{
  "norm_place": "pre",
  "beta1": 0.9,
  "schedule": "wsd",
  "decay_shape": "linear",
  "batch_tokens": [8192, 16384, 32768]
}
Each number is 200 + 20 x the weight over its row's rms, rounded and kept within 0 to 999. Layers, rows and columns count from 0. The size before them is the row's rms in percent of the matrix's.

# layer 18 MLP up, 256x96, rms 0.16, rows 87-111, columns 0-95
101,218,207,206,221,192,221,177,201,194,204,189,206,194,200,180,190,174,218,199,213,201,187,192,202,212,195,222,200,232,251,206,196,239,197,217,236,196,207,163,187,198,242,160,214,184,241,167,207,167,180,207,224,180,184,215,198,182,201,209,181,161,175,222,172,203,196,210,215,195,199,167,184,172,176,193,189,203,187,211,194,159,209,208,200,173,211,162,235,188,188,240,196,180,207,217,196
102,180,230,196,195,209,202,177,208,186,201,219,221,216,189,220,194,212,210,208,209,190,201,185,198,184,203,198,173,193,169,193,181,210,169,205,185,199,207,198,230,228,198,178,224,165,196,245,186,157,184,222,185,198,175,202,193,170,186,186,242,208,188,189,178,198,217,195,152,219,185,182,232,204,195,177,198,171,186,159,201,211,201,208,217,216,200,190,234,219,139,161,191,172,193,209,207
107,198,229,189,204,201,158,222,199,225,224,202,185,179,199,208,165,214,168,184,186,203,202,191,232,206,215,215,218,206,213,184,182,174,198,242,201,201,180,207,216,185,196,238,216,194,199,197,200,215,241,211,190,213,214,230,202,178,206,181,203,195,242,183,206,207,174,234,223,175,200,212,206,201,187,205,178,202,242,204,224,212,207,198,206,197,199,210,128,218,166,215,200,163,225,214,214
094,169,181,178,211,171,245,177,202,180,207,188,166,219,175,201,174,210,211,190,239,219,214,182,205,202,176,208,168,140,229,189,200,233,210,219,184,192,170,211,187,196,181,223,191,221,179,213,175,207,185,179,214,244,218,197,204,213,199,185,195,193,187,207,187,202,194,208,239,196,201,178,187,236,191,207,190,177,156,184,199,209,194,178,193,221,188,167,208,194,178,213,219,216,185,178,210
096,188,208,204,190,204,220,216,207,204,214,185,174,211,175,217,225,196,198,202,197,201,169,231,180,164,163,158,200,165,199,220,186,202,175,207,191,209,212,200,256,190,189,180,203,210,174,169,176,175,224,194,225,193,192,186,194,209,171,212,235,226,189,214,214,169,209,184,201,228,227,210,210,176,193,196,217,221,212,196,176,205,207,181,182,194,163,185,202,228,229,226,198,176,156,176,182
094,213,209,223,216,227,189,206,209,204,182,212,226,235,220,215,238,218,191,190,187,195,183,241,245,201,178,170,213,199,155,227,188,225,220,225,166,215,181,218,156,198,221,202,186,179,199,198,199,207,225,199,177,221,179,179,197,186,195,134,194,200,221,180,187,202,214,220,186,195,212,223,206,187,211,208,204,234,176,211,229,181,187,206,190,196,199,218,188,188,194,234,212,189,203,216,182
095,216,188,204,206,178,237,216,219,190,186,182,186,223,191,212,170,220,178,209,204,188,161,210,208,199,202,178,209,173,182,210,177,241,195,172,185,208,222,182,184,219,207,209,211,196,202,206,157,246,240,184,201,203,234,193,190,201,201,182,206,230,227,204,193,194,179,203,193,196,196,204,154,218,167,256,195,196,226,204,193,197,196,173,146,214,202,183,175,216,201,203,192,202,232,208,194
089,236,221,213,173,178,214,191,197,192,232,241,141,218,195,198,187,200,182,208,209,182,199,176,209,198,197,232,248,214,173,209,204,225,195,195,193,196,176,184,232,176,196,185,194,237,190,207,220,197,184,241,213,188,251,191,179,210,193,210,180,170,186,212,191,183,214,212,205,182,221,192,192,197,179,187,232,201,188,206,197,198,201,195,241,182,222,239,191,170,182,223,195,196,213,203,189
105,233,209,229,215,199,209,183,179,198,217,187,198,194,188,195,199,197,209,203,171,202,195,184,210,184,162,215,173,241,188,177,173,203,194,198,192,189,228,195,221,218,231,182,225,199,206,206,180,235,186,204,183,195,233,196,214,218,185,200,197,226,175,196,208,199,210,198,186,200,205,202,235,195,199,169,214,218,218,167,134,232,210,192,182,170,206,161,196,236,255,179,180,195,216,200,189
106,214,213,231,218,191,215,165,215,157,172,209,178,189,195,228,239,201,210,203,174,246,190,197,204,211,210,205,226,167,192,194,193,184,176,209,202,195,205,231,190,230,215,205,180,170,213,186,236,168,178,174,216,223,219,198,197,203,197,215,159,226,199,232,234,204,215,204,260,212,196,212,179,203,207,180,186,206,205,189,201,188,219,181,220,188,201,201,197,219,241,185,210,217,222,191,196
099,193,234,217,196,203,197,212,203,239,224,231,178,222,191,239,207,190,208,203,182,194,192,201,240,203,209,167,171,197,221,221,183,201,194,209,215,215,210,213,195,217,214,212,206,214,204,237,203,206,209,202,160,213,242,190,217,212,206,167,203,210,215,215,220,206,209,213,199,233,221,197,213,184,158,174,190,206,252,190,239,210,154,217,206,204,187,165,174,195,187,203,216,189,234,213,222
092,167,193,199,216,203,202,180,203,218,148,212,173,197,227,218,229,205,189,219,200,201,214,201,208,205,170,214,172,163,227,177,186,210,200,227,200,242,250,205,215,207,221,201,197,200,190,200,160,191,226,183,214,197,173,172,207,210,228,197,187,210,171,168,212,218,200,182,194,196,220,202,172,198,208,232,181,150,189,196,205,193,192,183,195,175,173,194,186,212,187,205,206,162,166,211,226
100,200,208,241,196,208,194,186,227,230,213,204,219,180,189,178,207,202,191,185,221,200,188,198,209,200,214,172,218,198,186,169,239,210,190,211,210,196,202,215,234,238,211,175,225,207,239,230,210,227,218,209,232,226,178,199,174,203,220,190,187,221,232,181,189,217,227,234,190,217,211,194,153,175,193,227,201,192,206,170,196,211,184,182,218,172,236,215,194,196,211,176,217,168,199,163,180
101,187,216,209,220,227,222,188,204,235,196,204,147,221,201,184,172,205,204,194,216,213,205,186,224,197,203,213,171,183,197,193,172,200,153,233,216,174,169,200,159,183,187,238,215,205,217,249,188,254,193,201,191,214,197,192,193,189,227,211,190,212,211,215,211,203,210,174,207,203,192,229,203,216,181,195,206,177,211,198,218,211,223,177,221,184,205,251,202,188,173,198,203,221,199,223,218
100,181,193,213,210,216,206,187,193,218,200,193,207,218,210,222,229,203,202,205,206,183,206,196,184,213,193,190,172,181,193,244,222,188,216,217,194,193,177,189,188,194,174,152,211,199,212,195,124,219,201,173,202,200,165,216,201,208,214,198,230,181,184,134,187,213,201,180,189,218,193,226,182,192,169,231,189,182,223,214,179,235,222,190,201,184,207,221,196,207,228,230,196,184,224,194,201
098,222,278,225,198,214,214,184,223,204,216,190,186,196,238,205,181,200,190,211,189,199,185,226,159,213,207,191,204,235,204,211,223,165,212,235,195,172,169,183,201,207,209,225,175,249,214,221,213,219,174,203,204,207,202,211,192,184,196,200,185,201,211,177,188,193,212,191,187,229,198,174,182,194,180,219,200,144,197,228,210,174,201,188,179,207,206,215,200,196,205,224,177,210,176,193,205
108,210,212,198,200,184,209,206,206,205,153,185,198,200,154,212,200,185,175,191,192,202,190,183,185,183,206,183,207,196,184,206,208,205,186,188,201,192,209,195,181,202,235,199,213,232,234,206,193,210,194,231,221,199,144,202,205,218,186,154,154,228,196,186,199,193,196,192,192,169,211,204,211,206,271,207,168,213,222,221,206,200,205,216,203,196,181,191,228,253,202,162,186,200,220,209,200
095,187,199,195,195,190,208,214,177,210,224,178,210,185,193,178,174,188,217,206,238,189,200,160,192,184,172,206,207,175,178,202,199,203,195,217,204,193,185,212,170,201,143,159,182,253,164,162,207,203,158,174,201,225,202,198,221,213,202,158,175,183,198,213,186,202,195,198,206,217,232,216,199,242,201,223,198,216,198,197,199,162,209,194,198,177,189,226,208,207,191,189,185,239,213,199,206
097,224,210,177,197,202,193,207,195,180,196,214,218,183,188,216,194,215,175,194,215,210,227,204,206,176,177,240,200,239,225,222,215,197,206,247,219,208,202,200,188,180,221,181,208,215,166,195,247,227,212,202,198,195,185,168,224,229,209,211,175,195,240,192,213,187,168,215,168,211,237,186,176,239,219,219,212,181,189,210,239,194,191,177,207,211,231,224,193,224,196,205,216,187,202,194,167
102,214,227,186,183,218,190,197,183,187,207,180,191,212,214,175,245,164,191,175,197,178,205,188,229,168,210,195,199,211,229,223,188,183,205,191,192,234,201,210,222,197,223,246,194,209,210,208,168,228,209,184,171,201,217,256,228,197,182,189,216,229,205,190,203,181,222,230,223,201,180,196,218,241,214,224,208,205,192,190,235,171,185,208,183,196,222,198,196,201,207,209,185,162,173,173,190
109,181,208,194,185,225,203,207,218,210,190,181,195,226,193,185,189,208,233,193,208,210,184,197,166,190,168,196,212,214,216,188,181,194,206,196,207,161,249,191,196,200,184,199,228,225,197,197,189,208,179,160,218,242,181,207,178,205,219,182,247,210,220,203,171,160,196,190,194,180,199,196,230,198,246,230,206,208,238,194,171,207,179,215,212,202,237,224,153,202,201,200,190,172,190,193,188
097,214,234,191,160,185,191,209,179,207,192,205,178,194,190,220,168,203,192,193,218,162,183,218,214,162,199,204,182,200,214,193,206,195,216,196,201,224,204,167,203,205,163,207,216,168,179,199,183,181,192,204,209,202,180,196,173,169,164,192,201,200,201,193,268,181,232,169,201,195,215,217,229,216,188,233,206,175,199,205,228,175,226,190,202,206,144,176,216,184,203,202,225,180,202,206,212
107,178,214,206,192,217,195,228,223,199,209,211,209,204,210,216,211,204,205,219,205,202,166,251,197,203,160,195,214,192,156,205,189,190,206,221,214,230,195,218,203,216,207,201,192,185,190,191,202,217,194,207,210,205,160,217,145,212,177,179,197,236,166,199,194,201,227,173,210,217,213,181,231,206,228,194,202,235,152,218,211,186,208,190,181,220,170,176,198,182,256,224,214,191,184,204,202
100,215,217,164,205,211,191,235,208,199,184,205,188,234,172,229,213,226,182,183,225,200,188,203,209,179,198,208,179,156,206,218,158,178,185,182,190,183,173,198,199,211,199,213,228,202,216,212,229,169,217,191,210,188,189,185,227,188,211,218,187,243,224,174,168,196,195,181,199,194,217,230,197,217,195,182,180,218,182,192,226,188,157,198,197,216,202,154,200,226,173,221,187,178,169,182,216
094,196,203,183,178,195,187,203,197,185,201,181,187,183,176,238,186,219,203,206,231,197,221,192,171,197,213,193,205,235,205,187,210,192,213,196,185,160,236,175,203,190,194,210,209,208,155,210,184,169,194,213,185,196,220,214,202,178,193,206,175,225,225,187,202,212,231,184,166,202,160,199,192,234,236,222,195,207,198,191,206,219,161,214,209,182,168,173,166,177,168,171,247,208,169,206,204
# layer 18 MLP down (transposed), 256x96, rms 0.21, rows 87-110, columns 0-95
099,225,184,217,221,202,199,212,205,173,235,182,200,179,194,216,179,178,223,190,203,178,170,189,199,194,197,218,236,221,227,178,173,220,215,213,150,208,198,221,164,198,193,182,204,203,201,243,220,226,195,225,186,192,199,163,173,174,231,196,180,233,195,187,191,199,211,223,191,217,142,219,217,207,203,204,214,188,213,182,175,213,173,180,218,230,195,198,226,166,195,202,203,212,220,209,187
095,204,200,225,197,185,185,221,179,214,185,234,201,204,195,247,235,196,223,169,223,184,185,215,200,212,222,210,185,213,209,186,205,189,201,216,202,230,218,202,178,219,178,204,179,237,191,188,246,192,198,231,218,216,225,206,183,159,214,213,193,200,174,195,187,213,232,175,190,208,224,203,214,210,229,197,193,212,169,169,203,184,167,215,215,202,224,254,204,205,203,229,216,210,230,191,166
103,221,245,182,184,210,219,225,219,223,178,242,175,196,218,223,171,241,185,176,210,179,218,221,176,183,183,214,192,166,210,214,235,210,189,195,180,242,240,205,213,211,180,216,191,200,200,214,216,206,203,209,198,172,212,164,204,199,177,179,222,241,215,196,204,227,196,174,209,187,198,173,211,225,216,189,198,188,180,180,186,203,200,167,177,221,189,219,221,186,174,216,209,184,217,207,218
094,178,201,198,210,175,192,205,203,186,204,198,205,191,203,229,232,171,206,202,225,161,180,158,211,220,204,208,234,186,191,212,203,203,244,205,208,211,199,194,205,210,180,195,188,197,233,241,222,197,216,204,207,227,173,198,214,249,185,198,210,230,214,164,183,195,216,199,201,193,212,170,178,208,184,173,215,216,189,194,205,172,153,213,212,168,228,204,239,239,205,202,200,168,191,187,231
095,208,163,194,178,187,235,169,200,195,222,166,211,204,203,195,202,152,205,218,212,204,206,181,204,234,193,214,209,215,185,231,229,185,178,183,179,186,210,171,210,200,227,188,188,221,197,178,202,159,179,238,213,201,182,245,168,194,194,213,246,181,226,215,202,199,215,182,226,194,219,201,209,173,183,187,209,163,170,194,200,206,242,222,195,187,212,169,202,207,210,180,202,222,208,204,205
092,244,217,222,230,186,221,217,182,192,229,199,226,199,208,210,215,180,195,227,227,199,195,217,222,227,176,217,199,207,171,221,217,217,193,212,218,183,166,227,203,184,227,186,202,190,177,171,207,204,204,170,212,167,172,235,197,186,196,187,193,208,183,203,179,178,230,184,245,220,195,161,196,204,230,189,239,188,176,204,197,207,201,228,251,192,197,226,216,188,190,197,191,221,216,203,213
094,226,219,203,183,224,236,216,231,193,220,224,211,232,212,200,193,215,209,205,203,216,209,141,205,175,200,201,203,209,215,163,191,203,173,216,217,204,201,187,223,196,233,192,197,220,178,182,214,205,217,191,158,218,201,214,210,204,204,201,193,257,202,178,208,212,203,232,215,195,239,230,186,188,209,161,222,194,184,204,206,207,227,169,194,202,201,169,253,184,207,184,215,190,206,192,222
092,232,195,193,212,203,147,205,218,190,191,199,178,174,157,182,181,216,208,200,205,164,211,209,153,184,208,203,172,207,161,200,201,202,204,229,159,176,150,219,175,209,196,197,189,207,225,193,206,237,207,242,170,193,205,187,170,202,204,202,198,171,203,200,209,217,185,159,191,197,197,206,203,192,188,166,196,217,216,223,200,188,204,191,196,210,188,203,173,205,201,214,198,151,223,196,184
105,237,179,177,181,219,215,201,188,194,207,213,196,210,184,181,220,174,166,206,227,183,171,196,209,214,199,192,200,211,195,201,246,198,213,204,222,193,174,209,224,197,228,186,175,235,195,222,189,148,200,187,215,178,194,225,185,178,189,202,178,232,217,207,198,203,220,224,190,221,213,241,195,247,186,205,184,231,200,217,188,217,206,219,187,214,168,210,188,159,198,166,181,165,209,198,214
105,208,240,229,194,188,188,208,252,229,231,204,212,190,252,181,169,180,191,187,166,204,176,198,191,214,210,188,169,158,205,225,211,190,173,225,189,203,235,221,180,204,204,204,206,178,193,197,221,175,197,188,234,195,188,175,203,215,195,217,210,212,174,197,241,186,219,186,158,190,195,204,202,197,210,199,206,211,230,208,226,225,182,205,192,201,189,180,221,219,192,206,173,211,195,180,165
100,204,161,208,213,212,222,199,189,184,191,203,155,182,231,197,203,167,197,166,220,195,206,189,220,170,173,207,236,212,217,204,209,200,196,160,242,202,207,204,190,173,167,199,212,191,184,216,174,202,220,200,183,179,163,191,214,211,190,219,192,210,212,199,226,191,160,220,197,179,176,193,200,191,239,217,229,208,186,206,214,197,254,193,164,214,238,205,220,182,212,188,208,199,192,171,193
091,239,226,189,212,203,193,201,235,195,215,199,224,175,221,179,158,171,221,200,204,191,172,180,194,211,193,238,199,253,206,192,189,180,162,190,213,210,199,203,203,194,180,226,208,213,217,190,199,181,183,189,182,227,217,231,216,179,196,242,195,209,208,220,192,189,185,191,209,191,172,220,204,208,160,225,187,214,197,161,215,193,183,194,196,218,238,192,228,234,234,186,190,199,201,173,224
099,216,190,229,206,216,172,205,225,174,200,207,198,218,211,183,195,212,179,210,207,194,172,172,202,187,210,223,214,183,159,160,180,200,186,231,179,214,158,222,203,207,185,205,183,147,192,223,232,199,202,238,182,181,203,206,204,248,217,172,200,176,186,183,204,219,207,175,210,194,190,181,183,188,187,170,203,183,195,228,206,226,168,179,172,203,205,224,224,174,171,190,203,173,206,206,216
103,198,199,221,195,159,187,210,194,225,211,198,144,221,188,210,162,188,220,168,217,187,232,198,215,221,160,222,208,217,180,175,215,208,171,194,157,197,215,187,192,207,185,221,188,220,166,181,193,198,191,215,196,179,238,182,218,193,203,171,201,201,206,196,180,194,222,192,215,187,205,237,262,202,208,212,181,207,204,226,203,218,209,200,202,199,175,201,208,211,184,224,171,224,219,187,226
095,185,190,183,225,194,189,210,177,225,201,212,210,235,214,210,234,200,211,230,163,198,192,166,175,187,218,188,189,234,193,212,169,183,197,231,202,155,220,212,189,225,208,193,199,186,190,201,191,218,236,210,212,253,174,220,202,184,201,164,215,199,177,247,202,190,227,195,216,201,208,210,196,165,218,176,219,211,223,175,183,214,202,219,201,178,209,168,203,183,176,183,209,206,219,186,169
096,181,220,185,206,193,176,197,184,202,206,211,224,176,202,220,195,182,236,249,209,184,194,179,173,204,209,194,197,203,168,191,219,199,182,198,187,211,179,198,180,189,211,210,188,194,208,194,183,192,241,179,212,211,193,199,252,199,191,231,183,186,181,213,227,197,209,200,200,219,220,194,200,224,194,172,232,185,162,262,195,168,168,185,241,162,191,187,187,183,203,208,232,226,194,191,181
108,205,206,195,208,190,194,205,218,180,187,196,234,190,154,225,206,159,197,184,187,219,227,200,183,207,213,196,209,216,199,203,198,217,227,189,225,183,175,184,201,225,186,193,159,155,229,192,226,216,212,194,236,185,169,186,203,209,189,186,195,257,237,201,186,185,220,194,197,214,192,212,210,202,262,200,206,189,165,221,208,171,227,186,173,176,210,190,180,192,199,220,199,215,198,218,189
096,209,208,191,177,177,196,206,184,196,204,224,160,164,192,193,177,235,178,179,172,198,210,207,198,183,173,164,205,195,190,215,162,236,202,224,193,201,217,173,209,220,182,203,194,236,206,195,208,243,198,193,212,212,180,172,189,174,213,167,173,200,193,239,212,188,199,210,202,186,207,229,208,181,176,194,209,229,201,198,168,191,179,194,187,204,166,177,212,216,192,169,212,247,184,162,194
099,171,184,188,187,207,225,224,187,209,197,190,209,204,178,204,202,194,195,206,191,211,196,157,198,167,144,203,176,190,174,211,184,183,203,226,163,213,203,185,189,230,166,193,183,198,161,225,181,155,194,190,219,209,214,188,207,177,202,195,208,203,162,202,200,193,215,202,198,175,204,218,176,157,215,206,178,193,182,240,184,213,205,194,225,209,197,194,199,225,223,204,206,190,265,193,178
103,207,174,205,202,198,193,173,168,218,220,207,204,197,239,202,204,204,185,184,163,180,207,199,181,198,179,195,239,210,189,209,188,153,170,211,237,199,191,156,185,200,194,164,240,222,206,203,189,185,230,209,234,174,205,201,206,181,199,229,208,209,198,227,195,182,203,196,195,215,206,205,245,195,155,213,205,179,210,231,208,238,205,201,187,193,218,195,236,179,227,183,188,208,199,184,231
106,180,188,179,194,218,229,173,227,232,216,194,172,199,211,209,233,195,219,211,186,192,175,219,187,230,159,240,198,212,183,210,221,181,215,196,227,205,166,189,189,209,238,187,224,211,171,216,233,197,200,212,201,187,236,200,207,193,200,236,197,178,221,194,185,176,181,230,207,180,186,236,226,171,176,216,183,212,206,178,196,191,231,202,218,189,200,213,235,237,199,191,196,232,197,212,210
098,209,188,214,218,167,178,171,219,205,212,196,193,203,208,174,211,190,182,194,219,195,208,166,171,189,199,203,216,177,216,204,180,197,202,169,149,189,232,210,220,208,211,211,162,208,169,228,214,230,213,179,201,192,207,241,194,205,208,200,211,225,184,186,183,217,167,225,180,169,202,189,180,224,196,212,183,197,190,176,232,204,170,220,193,206,193,197,225,176,187,176,165,173,231,247,191
104,169,222,200,155,166,171,213,231,209,213,214,209,187,215,171,193,150,178,178,201,185,209,251,175,196,187,204,183,169,193,182,209,231,189,212,203,198,238,197,183,226,213,212,185,197,211,216,211,204,166,194,174,185,187,223,193,183,227,210,208,193,186,214,222,168,227,166,198,192,193,215,209,227,196,221,225,211,189,199,234,193,184,196,181,208,231,203,213,179,224,202,237,204,219,190,185
099,200,227,211,209,183,202,209,184,201,183,190,199,208,162,211,174,193,195,204,223,212,179,196,211,239,187,179,206,206,215,189,192,180,199,189,235,171,213,219,197,173,191,201,198,253,189,157,179,193,184,190,231,244,184,185,180,212,194,193,202,218,214,224,189,181,208,201,190,223,216,209,220,194,230,223,260,160,199,210,175,199,195,220,163,185,177,205,186,197,199,217,168,177,203,198,162
# layer 18 MLP gate, 256x96, rms 0.163, rows 88-111, columns 0-95
100,229,193,195,202,197,204,176,195,184,181,206,202,222,154,189,221,180,212,196,209,175,160,194,222,205,180,212,202,208,216,209,166,217,163,181,198,202,178,234,232,215,195,175,216,218,161,205,213,190,213,199,200,209,210,179,206,187,219,189,207,219,211,224,231,199,206,157,176,203,207,204,240,187,237,235,214,200,244,208,166,219,217,211,174,206,207,184,210,168,216,183,186,243,198,208,197
099,198,210,206,225,252,204,185,212,178,188,192,250,186,209,158,223,203,209,178,236,234,233,166,202,186,208,229,204,250,183,187,213,161,194,180,220,196,233,213,165,195,207,193,209,197,208,218,182,224,216,171,165,223,205,223,169,209,187,211,180,178,214,209,194,210,219,207,210,212,206,173,204,210,218,230,213,176,208,172,194,208,208,190,195,216,182,227,218,219,207,185,204,196,210,202,188
096,211,208,203,238,228,222,199,178,207,194,220,262,181,185,200,201,199,203,181,176,183,189,170,166,196,198,228,256,194,221,163,168,215,203,197,220,193,201,177,201,190,205,191,192,218,201,197,185,176,208,204,198,201,170,215,241,209,184,208,198,185,198,170,194,235,207,198,214,182,201,197,232,193,245,222,202,225,173,196,166,207,210,205,184,206,213,211,239,203,216,234,203,190,204,167,205
100,208,180,175,199,207,218,218,191,146,174,184,177,159,195,201,182,197,182,191,194,199,191,194,206,208,198,210,244,248,189,202,156,188,198,184,187,211,203,240,184,204,190,198,202,210,218,218,182,206,202,179,221,190,189,211,176,213,215,172,183,206,180,206,197,198,205,163,220,195,205,217,213,232,200,248,206,174,221,211,180,189,185,226,186,221,199,194,213,145,180,183,188,218,188,217,157
096,187,181,171,152,207,204,181,200,208,243,174,223,174,200,202,221,221,157,190,216,201,220,182,174,195,193,211,197,181,184,189,171,213,190,193,206,203,215,194,213,237,192,194,205,193,179,192,198,225,232,193,193,204,247,191,160,213,226,192,218,208,209,209,241,186,209,169,208,190,235,170,193,202,172,230,206,175,213,207,165,212,191,164,201,233,209,184,192,199,222,194,174,226,208,210,209
092,212,200,212,205,206,205,168,218,187,173,209,194,199,196,171,229,179,201,190,172,221,188,182,165,194,199,212,192,208,208,195,170,203,194,190,219,207,214,210,207,172,201,192,214,194,201,219,200,189,208,200,201,235,188,232,261,204,237,223,192,197,155,200,231,236,228,206,179,202,176,198,198,202,222,193,195,228,234,204,189,195,205,192,176,220,202,220,208,237,222,203,235,198,163,225,256
094,223,212,206,155,203,200,205,205,187,183,228,195,209,217,201,201,228,170,189,191,185,225,180,212,201,217,214,200,219,189,180,167,192,191,231,197,212,173,201,198,212,260,180,180,213,213,173,191,200,200,179,244,253,230,191,197,193,159,222,176,198,239,219,190,204,197,209,222,196,161,183,211,206,216,195,198,173,213,199,217,212,190,170,225,225,185,208,205,203,235,193,205,184,164,210,202
101,195,232,213,200,186,206,171,183,219,203,189,206,190,158,173,202,219,192,190,187,165,162,207,218,204,243,197,219,228,217,191,187,191,143,182,202,211,223,226,178,218,199,177,171,214,213,185,163,223,188,216,225,183,181,221,183,200,185,184,174,186,220,186,179,223,183,170,208,187,199,179,218,195,171,201,256,204,206,188,190,182,214,219,234,195,190,190,184,184,203,192,181,197,174,205,195
106,205,224,196,189,198,189,190,232,201,213,216,221,207,209,210,220,222,193,194,204,211,183,213,189,192,180,200,179,214,158,193,236,216,190,206,203,199,243,206,218,186,217,206,218,194,196,145,187,175,197,233,197,187,196,201,182,227,188,191,195,185,225,174,228,202,231,218,157,201,188,214,226,247,180,249,227,199,203,191,161,235,198,233,218,203,179,220,218,180,211,197,201,180,171,212,206
092,207,222,216,206,244,201,193,194,175,169,201,170,206,209,188,176,231,227,171,212,195,202,206,164,222,152,216,195,204,205,168,186,165,210,204,177,189,204,186,180,183,203,217,187,194,172,218,190,188,210,207,208,190,212,209,209,207,198,208,157,168,193,179,216,197,190,229,167,206,214,212,206,191,210,220,198,185,187,190,197,152,246,227,181,201,209,181,179,152,204,184,203,223,177,169,210
098,233,199,199,191,192,163,210,179,218,209,207,254,171,194,171,202,184,175,192,209,186,220,205,230,180,205,194,211,204,233,231,223,198,157,194,207,213,216,233,194,202,171,171,199,193,189,214,197,228,195,211,210,181,200,201,203,214,154,180,177,222,225,217,228,202,227,220,194,165,205,210,190,198,157,209,221,177,207,203,148,185,201,216,195,189,212,204,199,199,236,208,179,198,170,186,191
102,178,221,195,188,231,199,202,204,193,203,217,197,167,223,181,181,201,218,158,205,215,206,211,226,210,236,201,216,204,212,228,204,194,176,232,218,190,210,210,193,215,215,213,242,243,184,197,204,195,190,226,218,239,173,218,211,207,194,194,165,211,184,204,161,206,197,173,222,203,203,201,216,210,208,245,219,182,186,225,165,206,198,197,181,172,212,219,203,173,242,222,203,161,191,221,228
103,181,202,202,191,212,207,188,266,202,202,161,184,174,208,224,222,206,198,203,222,211,220,270,208,220,200,225,217,241,194,205,178,235,161,204,207,208,196,217,179,224,223,173,192,190,178,210,197,214,228,186,218,206,210,202,180,231,177,223,212,187,163,213,211,190,214,189,203,220,169,201,186,193,197,178,194,198,232,181,215,203,198,222,203,182,178,208,183,184,212,208,186,216,178,226,201
097,236,202,198,195,204,196,235,262,192,215,198,226,241,192,185,198,226,189,205,218,171,200,207,218,202,188,192,218,225,207,200,242,233,190,204,193,218,179,194,199,193,216,183,187,212,195,171,166,235,201,224,171,209,195,173,174,202,180,217,199,206,183,229,213,186,180,213,179,227,189,212,212,213,176,207,217,209,187,184,264,247,211,223,194,200,183,195,186,177,193,190,205,185,199,204,212
094,228,224,205,152,205,175,195,248,211,233,167,195,182,164,189,217,220,185,203,172,207,173,195,213,175,228,209,194,238,192,201,214,159,174,229,193,195,185,212,198,190,221,167,210,224,210,219,209,188,192,173,182,218,210,177,180,186,204,194,205,217,235,196,167,201,203,206,206,229,201,194,201,208,169,190,208,199,237,174,199,195,204,225,153,196,211,204,207,183,189,176,193,204,180,205,168
103,168,197,200,194,201,221,193,224,185,232,213,184,198,196,196,270,183,234,163,203,196,207,185,190,217,159,210,227,197,203,177,219,198,161,192,246,210,172,137,209,197,204,223,210,226,178,196,190,220,214,211,182,185,192,213,184,203,208,195,204,177,224,224,198,205,189,186,197,217,203,199,163,194,197,231,220,210,209,209,196,198,193,169,200,197,198,201,219,213,227,201,224,209,175,168,220
099,203,211,201,220,194,209,219,210,173,190,220,198,193,157,205,186,189,164,183,222,207,223,192,209,212,219,222,168,201,202,207,200,230,181,200,159,218,190,205,203,223,225,213,264,233,203,182,216,171,191,177,187,187,155,248,206,238,183,197,197,176,208,188,192,230,196,192,204,193,165,219,188,181,167,229,231,203,191,190,203,192,213,210,178,215,189,181,195,171,196,222,185,190,188,212,188
104,233,206,206,170,193,219,157,191,239,204,170,187,181,168,197,214,235,196,191,251,174,203,219,210,194,212,195,216,198,205,201,196,227,224,188,209,203,218,207,174,213,235,212,179,185,185,189,232,219,200,207,212,214,225,168,214,222,200,222,184,173,234,206,243,184,230,175,209,214,201,216,216,204,231,195,189,200,210,208,189,211,202,181,185,215,194,179,215,163,209,177,229,187,180,164,209
106,230,190,199,176,207,184,200,214,243,217,195,192,203,195,209,203,255,221,196,234,161,207,222,211,179,207,218,209,149,203,171,197,200,187,230,232,190,228,188,223,209,212,173,201,197,222,184,194,185,211,232,219,184,213,182,188,199,216,204,203,182,194,184,166,234,208,190,215,196,214,221,206,226,172,188,201,194,199,201,170,175,215,175,155,176,229,203,198,213,199,182,199,233,224,202,230
113,213,205,189,141,209,202,218,200,235,238,230,215,202,189,225,191,206,176,195,193,171,206,209,196,179,224,227,193,168,211,156,204,211,218,172,197,189,208,189,200,197,215,212,224,150,181,212,203,204,215,223,181,219,216,197,171,224,168,212,178,197,192,186,221,203,229,160,212,193,212,184,202,212,187,215,219,199,221,207,185,214,211,206,150,215,191,158,220,202,196,233,197,200,190,202,224
100,220,216,165,181,214,173,224,180,188,196,197,225,193,200,200,264,177,204,190,198,218,211,221,182,199,237,237,189,229,243,180,212,192,198,196,220,200,180,204,196,185,182,179,193,193,179,201,214,212,185,206,188,239,194,196,166,198,213,163,196,192,175,209,175,194,203,220,192,218,198,218,227,221,184,228,223,214,176,218,244,207,207,176,204,206,170,199,213,196,180,161,192,179,168,211,216
103,240,215,198,189,198,196,184,218,222,183,186,214,178,188,210,178,197,161,183,210,211,181,199,185,223,199,190,186,209,221,171,189,198,204,230,206,212,230,244,163,255,174,182,188,199,201,201,169,185,244,196,181,197,206,185,193,237,205,190,220,222,201,203,178,262,215,221,203,201,201,186,195,206,211,230,230,207,197,192,228,233,176,175,208,201,185,189,169,215,181,202,195,212,200,184,210
099,217,206,224,174,192,217,177,211,223,200,213,201,208,214,188,200,194,171,185,218,184,217,200,156,221,224,214,233,208,163,190,210,224,206,194,183,205,217,177,167,216,183,199,198,187,189,215,219,162,222,211,196,197,211,180,155,174,190,185,216,226,221,226,210,219,195,185,182,182,212,184,186,229,173,220,235,193,195,176,174,194,218,201,220,255,196,160,214,222,203,199,188,189,158,204,182
097,198,177,186,189,234,210,213,226,195,191,195,185,226,213,206,223,223,224,187,183,202,208,169,227,183,176,219,211,192,215,207,152,205,167,196,186,205,205,233,217,204,206,170,216,220,202,203,180,209,197,176,216,219,176,178,206,256,183,213,220,216,212,228,200,194,201,185,189,190,210,202,213,186,186,241,197,178,182,217,185,254,188,197,195,198,212,205,172,195,242,254,218,211,224,214,198